{"n_layer": 20, "d_model": 160, "n_head": 8, "norm_place": "pre", "rope_fraction": 0.25, "parallel_block": true, "optimizer": "muon", "lr": 0.00991, "beta1": 0.95, "warmup_steps": 200, "train_tokens": 155200000, "steps": 4964, "dataset": "wikipedia_en"}
Each number is 128 + 24 x the weight over its row's rms, rounded and kept within 0 to 255. Layers, rows and columns count from 0. Numbers have three digits each. The size before them is the row's rms in percent of the matrix's.

# o: layer 15 attention output (transposed), 256x160, rms 0.209, rows 32-51, columns 0-159
# v: layer 15 attention value, 256x160, rms 0.261, rows 33-52, columns 0-159
o32 071:088123132097140206107133112101127126120101132153105128139123151149134124103126088153154078116103108061112099124128148094097145146135144086166128130145120116142105129122151135122123186131112131098128141127135198122092106133110133133157098111151133137148174123123129128143137141113154126170109146134093126118164088170139153122100143156082100088125134140122152136172160128125145144095129114129135140154114121135136102168094142176140140144143115088098128081100156089142139112141138161
v33 047:134143134116129136164115087124137092145157153093066182144114176161124120127115157126111128114143157068121127125119140112110164129132146110117111126093115124130114153131102115103132107064129130141137182176132113096152130120127192183158113123133130134085142092099113131124111116082111066112140102117111082164115109128135108116166120120117139154103135152130133135116126126166152078125161119126151126117152129136129110119130108098115138152193128142129145116134141176136120100132146149
o33 061:135155143106125068114119091144107175135131137155173113128151124087137124139132180121145168120145134139133182125163145138128125148107134114149111159118125112129108105142180110125099153112159106132105102070143145125121154108073124126142084155129057147148113150106143174116097148121141107084113113120115129139145152125156091111087132141119131162155132108122119130145115112123084190103144127149138111149150123120135141136102105136157083128134149125147161124113125159143121103073132083
v34 050:100112115134116134106131139171113127100140124181131122123127113122120168103123130162118132151112143164144150125115097138107134126137161129103087158140165152133133085156112105159133157113067137085148132107136124119089099123130149073092075087131110114132121103152139115111146142144153135172141130101104158150165132125183128172108128159113123115125162096132105182075099141100153122165106149154147122146089151120129136146104130147091130116112166100133106130149111182145168116132115122
o34 069:158142131125135022129096116113126153137124131133111108128070147104134135133145144111156154110137141132153086173116130123128113154119152124157109155099100128138104094111108114108102097113171120179143143155132138160105120127141100188156168144084191147104119140101153096105118101157111162108130163175158128113116117122118113144154144100106154106131108112146126140107179131144114162116118096084117125122138127097115116137132125100119127098171160143148117118131156109134129136121123154
v35 057:151102138123119136123096152133125126115090111217141151150136146097148104146104105118126122131109111110073139107119130156099122129129159106114141136173144138154131100141112158131098204138108146142127099093147095127129106117131107104105138158159118116104134138156116170100133116086114185132106103124136141137099141128171145108093109153123101120081175119147110141157133152113097119134121168131175134117118110110100143107131141129153168158100158125115129130114078172159115099102112133
o35 067:156162084151117117114139109144085152142132128063112115110091137168120135119144105118132127148114155132168090151161099097116144080107082155114103157143129159077071138122147123131155120123134110126126165141144170133103106122105133143146121147138163171124099148098133104184148116126137112124140166136156126140111097134109158151165148127126137129170127136106095087142123124117146133099106098137111149124078163139117127156154132104091135139131133092129101110168153076138177111115134139
v36 052:152124108152106124150147152184143097147158115127110074160112148130099125140123122094160153143089134143141183137152145157139128065099131141113118153134130142132127013128136101127119131130114168126148110103125107142101098095147181124139107105138106105116140142171127162134115131134135122114122083095142113111150136154153113143122102157112117117139140103144145127162126124094116135123109123106156160164091105111132098132135135138135146126083107120108100124117140151170183143140100146
o36 070:135137149149118108129116099121151085151101112100159157123126145107128111149148156106121119162133148145149063129131110141116120173131150112091127139085105127123132203132175108075145119134109117106131130129116100136125150116120096131119152083111148143100118139057138162160136132118110078150140175196129118137125130152115092147132099116134154153117113139107081107133132123142137111133156137136120127119154127097129201107149130127122094130187166157108101107140105142131115134140112144
v37 053:077132171111127142156125124125105161119118113146114119122153134116151127173114087110107124119107130123095111161119121124122123111136138102144158128126123095152135067145105147156123168118121138125181125094131128149103108048130084145115137131147109105102119138138108123148109092085135142138108142120142116140121126159097151158102108142101132091129133124103138126172143101124064128117157117139174168176173138141112148170171143143166136145086133112136134104137149163123186155130090129
o37 071:138118099160115096135151118136156108149135152089166127121132103154139114122184146120108128144122125157091139099137089158122137111146156130090122124101136181092116168106105164098133102134130165125111154149129074121126107145127154147123133136172117165143106122122125160129128130151083117134163128103142181128093127064108103132127098130157113166122114120159113143113142155120141073177114099155088156069130085104158143087159133090111123123128153149130132140133121109134133147141102119
v38 049:139111138117136094155071082135136091124138137132117125158127141163128171122119134126128140175096135139132114132136107109092168117102155135103143142117125148170090056163152133139104136107131165118145142084168132135157116141101154125113128106164055160119092144172143115136116099084146140114119098126091130162130132138119135126137132164093142121120125132090095149095173109141114083131109113117099114141128181154153153147160119142091111138119171142124143111142139168094142140136132130
o38 069:128190127169114089144118114158149172111140133080161119101136128069141128123150113107129151149163123142147108147096076146152121137128110135104090126148141143110149158107153108105132159120117116121140159115167095122124148108156116149156101137114136110113159105105131137131147116141080164112151114125161125118096141107156148179112108126120092143108083127134131151109106166150114157193125123103123139131127156131090148087095098076121134123145156157129085109166123080144136119143121106
v39 045:159137150110110137115163140121128167135145138161115084130121129131107168119139107097123100067120147146134127117106130124118104097124164137093174108129140127092132130163116127140155095110132119120082154146123111148128117137093114112083142178110118098102084132098106125127123158128160103091174084113104143149129142108164128158111159125118149113142187099132168117113110155128160123137121114131140148143182119090110144137124152126170128166178165078135146118131110089084156144156136147
o39 067:143103123116191010113080134113134151102135127121109133116177158127140140130147133126136097111101128175109114162146122153116155130135108089172147121110148111139127127107143137161119095140158150139120118091129140115124168123158133157122135113164143124138135099128154122130135103121117188134098154092113106118103138133135099063114119127147164149107108111134132153096158114115114160137104127130160120103098145148151120130149081151135154140131098134140085133124124180129124137109098102
v40 061:115096144185175155127133120142159144135145140109138158170136153131138085135133125127101096178148090083119121145123174101076101117117126058127128145104075098140127156126126098128167124114164133112129147108164125145159143126118115180125125080101147122121141117103125139134075140135143132103126142138156097125089114164097114122137109095109152134073125127140119131134161114185129116151155095122126138150121112146164094111118134109115135127121124146146148125120180121101132097150147088
o40 076:114159162127105160163080103138105099119125112063183108124144121139115187112119116118150158095120121181100144124142114131153113110149149140090115118133149152134145099108148141139105145152113108131126132149123106106141176095130132102133114130157082122123119149150113099091162130080134135154114104131118145157134131135143152117112104156111084164130157125143151146174082144101078115155154152136097103150109124117157137136098087115128095190145113099117162142122128127132130177100134125
v41 051:127088111116126148125123118143103113105083138136068136114120151100097110130051132120134112136122126150145119173125086154129167130138149126125150155132174150144131129187113161108078148137092151118141101139137152095073119088146113108138113094171103122139133101096139125148132111100143182126122134117128160126149128138155113107142091169129112081149115156129136131142123157123139107162135135151128160129128161122129203159117135109151140120110137149133110106124121185124134113087099154
o41 064:154116111151148062118125078133187155151116164138089118175103146113173131146127113130113143140128103124132120118145131113132115147101136141165105110109160137071113110096126118114153090109132146174135133130115139165143117156070174130129147132112165164079121135178129161121141126125136107134163136145147102135102089097093105172116147136128116145122158088125143124081178121125150112126090125102133119103121129131133095132111128143084155125124135145113138149140168098119095104146167112
v42 049:168139112157144143121103128093119131141135138112152139132116128130171134139184149142139134109149105093095110097155128100116148137092110119134089119130132124084118152117086115169128113121103099117127155137113186140143139121083211092103122146149124102156157151125130084153090178124111084109120114158157103150168120113128129131135177114123118115088158142077137128076116128156137156140150129112154101150162095111159127116116102173137137113137133128147108158090124106122124126147155118
o42 068:128152161106091110172135132102127137128128148138135134097139108148152122170104156069124121106112154182169173148127150144126111092121140110103137129110126073134134099130128174104156125129149101109113128122104094138119132135126110167139112119151094145119150105133144146076125146182126130095103152120090125146128144116137106079091128095130182131111110131156129166138151157125102129141140131118143128140141173135081140118134117101145130092161089128133163099138111191148118139128083073
v43 050:113149181127089139122158099117083155135149136129153116114100136132121104108125111095101122154137134138133091104157135143095098075119150161131152137111124115113155116126205125180120136105074138195119119104121171123151108140139126138163129095114161140193130070117145149131120127121144103135097099110101156123175166137132171132127116123152165111150148123129145106094117125111102118118128091148110136146150115157118087104145113124117117160112144108107111125110150119143102120115162170
o43 072:093111141133149070151118162128139085159139118120127088104160135119118162166076116118145133155068132107132129110127155164097151147145113123100132152123108115141116191155110133099191128135112162122149116162137125129111130128119138098101110153139092061122086148126125127143135153126129120121137126117112105135131100135110122114124132093095101152148148155134157133161127094098114114109182154111167113097127110077150159129131121154156162153134106139173143125145100119115151170146128089
v44 048:137142172140094114121164138097135150153133119100123134077105108169136124170109147134076122102127096110137083125147170134132107137167118113099157141109128156111161135097115141119157148126147136122124174142092127104159143135102084112124201176057134123076119101131115127126123112131119152107121149131128101129103108131125127158142113099139112166113154111115119134185118123135118120119112085098149148122125124106172105135146160133145141122112067092152152112147110116095109147102101133
o44 061:124121103135153192089128166154168131114127091107111095135144139156132184105150130147149067099133102105072171133140135161098124120109142162150127076123085122148115131094154166130094113117159154123113113116115156145104130134153128143111104108169125161192123151132115117136114126106133108156121127118119176156129145144142122090099127120133110122088126121150134089116129131118141127136079140151091129150122095145147121127154143149130102169100096139110125117121143105152135102152082174
v45 056:131117137140134148119147149167145131121113156160182141111107135118162142155122111119142135132100122119098100047094109114148142118108106168121105104160136118127113058153127121170100103139123095147118124109144105129146104128135122127131154179138120154142149143142090138100105150117122158152111117147148106127086170146135155110088174128144161113122164171087097128127140143116135132081126158125169090105115118110136077106147135190120164134126135090137120128127118096145153162121135092
o45 075:157113141111104078120114119110095113125111085117157157101154092149131113138147120141131113150124133103126124183133147163144167089155107126134150117139124098135063186119128134132141156160114143077111190136121106135098129099154127158130133154148097098173140138137114112167133154145090148130115165125149142106158137161133127139144128077112146114133141138123129152137135145137126132122107085126126140127088185131088138140106129066097151117119125105130067103150124127096150108152104158
v46 047:093145134123104141152122127150110162079112131193150144115138114109146123111118103082135098142116126135119134148095110124145137151186114136129136118161121110165137117096110142152144170095116127093163082134114116125097098092116074115091104178158119159096142117132137154162171105108144135155144165149093150122147108152177153105113069147109116118134142147102111120110121139120130143105173142151146159115091119143104169133141153109126092124140088128141131093121103123170138115115153100
o46 060:199139117103125125147112134120122154144170152126097114154110109134121139123144131155123176128148141153169116104152114145095110098110154157139131130079183130086109140180077111159091111140117166173133124127173137131094131157111152085124184145095119122158084102109122138107095133107087113145137106112155131124108131106128103109146136135152161125134101095122123126150104111137119132125108114131092138132133115140121119115183115092082147088136136090113168155151110104137148135136161141
v47 050:104110123121106168158116152154110132093089134131110110135126112047087125119102131148151148089101115174110145141098127122129128145129101140160108150108122093117147135142112139145123159112095123157138107118135092109094108065161120130106113195150092086129145152109124148120168160142153132117144118134110152109123117127116135174125168116119107089175119138155142112143144136133147113141137094165190164102124089112146115143131162085145144160131114141143113117131114150091162139158142129
o47 072:158121147141176045107110132133131156162117141106107123146157164147159115130122132106095134113120127136123130086175135127149152116151133121138155118145154101124101155106124135113089132144137158120113141126083123129162128126090187111151145101149132150143132108127117118150106139137078156114143137115182110129119130154110094154129126144136178133140150086163095133101126116082102104106110101147110111096124110183123165172134133178107112079094138115137101147087113146137106147105142107
v48 048:151131170131142153101121130134074112108160110110133138161167132151152113119151104142123152151163104121127103117130144119084105125113118125134128123084117177123124132131138122167125153126109073121149145165129182132116175161116168088108090111130090074150120130100148131137154133124119104128145131129113119138153147174145093098143120114131165127086140110163142108079116147138127121129165101161117130103148116150109163124108146114162107099146105075094144140105138136078092102169161146
o48 062:106149085128104095159129129108111123125102133146114116084132164087071170138089115094132134141098131148120162111134124152146083085125102144085113133144083128120152116157080144136145155122110094156088108091129106113127120114105162145155109153134122163133129146169140116096154157142114094124141063145113107146155156141163135089082147117149115150145119130141101148155130081153133143163162151141143116109101155150120162144175125161162121145132129162139119127140113111159122122146106133
v49 046:086137126101126121096157117136096155078144139084066147119126120113176173126108095122088145168122106158179154140156098142123120191133095118124142160126168123106100099152113130130126123140090165116126112140159176106115127172138141083100161121107090132141118134146121118143178134166163134109119150101112142162098142138172122131106132113105150140134123112141148118117110152089157141126072108144127145118139123124127161149137136130129116092111107106167102095145143119097109126133102136
o49 064:124128138170161106120099142118153123136130147145121093149090177149117131143097139132141132089146091157109119133088140155133080139122194124158087146099113136134121105127114113165102137147151129148121106107125093132140117127152126136161106112122184160136141142140150063115122098114091116162149119167130143129148126153141103113129134135186124114104077113147121133085154084170088165157119112098125076125115122124141113134112149121160120126169096156138113153120139096118117116175122091
v50 053:100131083094079102170133125109148093091143171098114148083141111149157165100119112120089124123130136124187137131073121119127098130127133112140106105136134109120118145131142101106173102091135137148149110114124126168119140158137165166152150108100149124167126145123105088105141180134102145123137096128108124134079111111103139171131127110142120141118118124095115134112142113121147104113148130178165123098130177154138108108142131118135151110161080155177127115146144123101161138119128069
o50 065:118095131076126089081117120146171150163112108139141128148126168138108104134137197142145127108139124146074119098160153161137118156141112118181132131133108090165089107124136099177120152131167102103106128107147063130119171132192115154126110137095105141140136129140131109134139122143131171102125101139131108103122156114147123098122131166127155126147163146153113114099126114160099171125125111133099126140142085083111123121095166126097126131138139114156101157127142127119084130112112145
v51 045:171112120160124113120102141110093118090074128147143122157100116145148101103104121109125163135133092139126123144121130122152113132113130107098127133155170108120149149090110130106120134163151122148123091100118164127154101152141112122134158165119140157142106175125143113125129081135096186109108143148145162169146125118146133076071129136134148153110172111137148126156090144136104090116120145105105111114105118130063138159106090166148139143137106107191148078104105108136156114126113141
o51 062:134148093102149218099102103149148118110120130127104117127135095180075131135108119151114103133114107130165142124150150100126097144125085179126127093119120157106099143163098133133099134100154107101114174136126134144127116139156156164111106122162095138144122119120122129148108127100135133173148147103112127119076095196145126132122124135150142126124131149144122146171133116125138199127087114143126112137103073113181120135126125118097115149144114140101132127120151088121129110162131157
v52 050:096090145082084131124122113154129145134134168126123162115117099097120093123127097130126146131144141124128143138150106149077121128141162131141139147143122167145126159180148160101109151152097109143097132148132134103098147114122120135148133112131141152159121114113135140133118114148137146164110101110112154134123134170179152122157130144118092094177086094179156122107114123141126151114159086133136174110142139113131151087112149098165101102127116176088085108106135140074087117081091155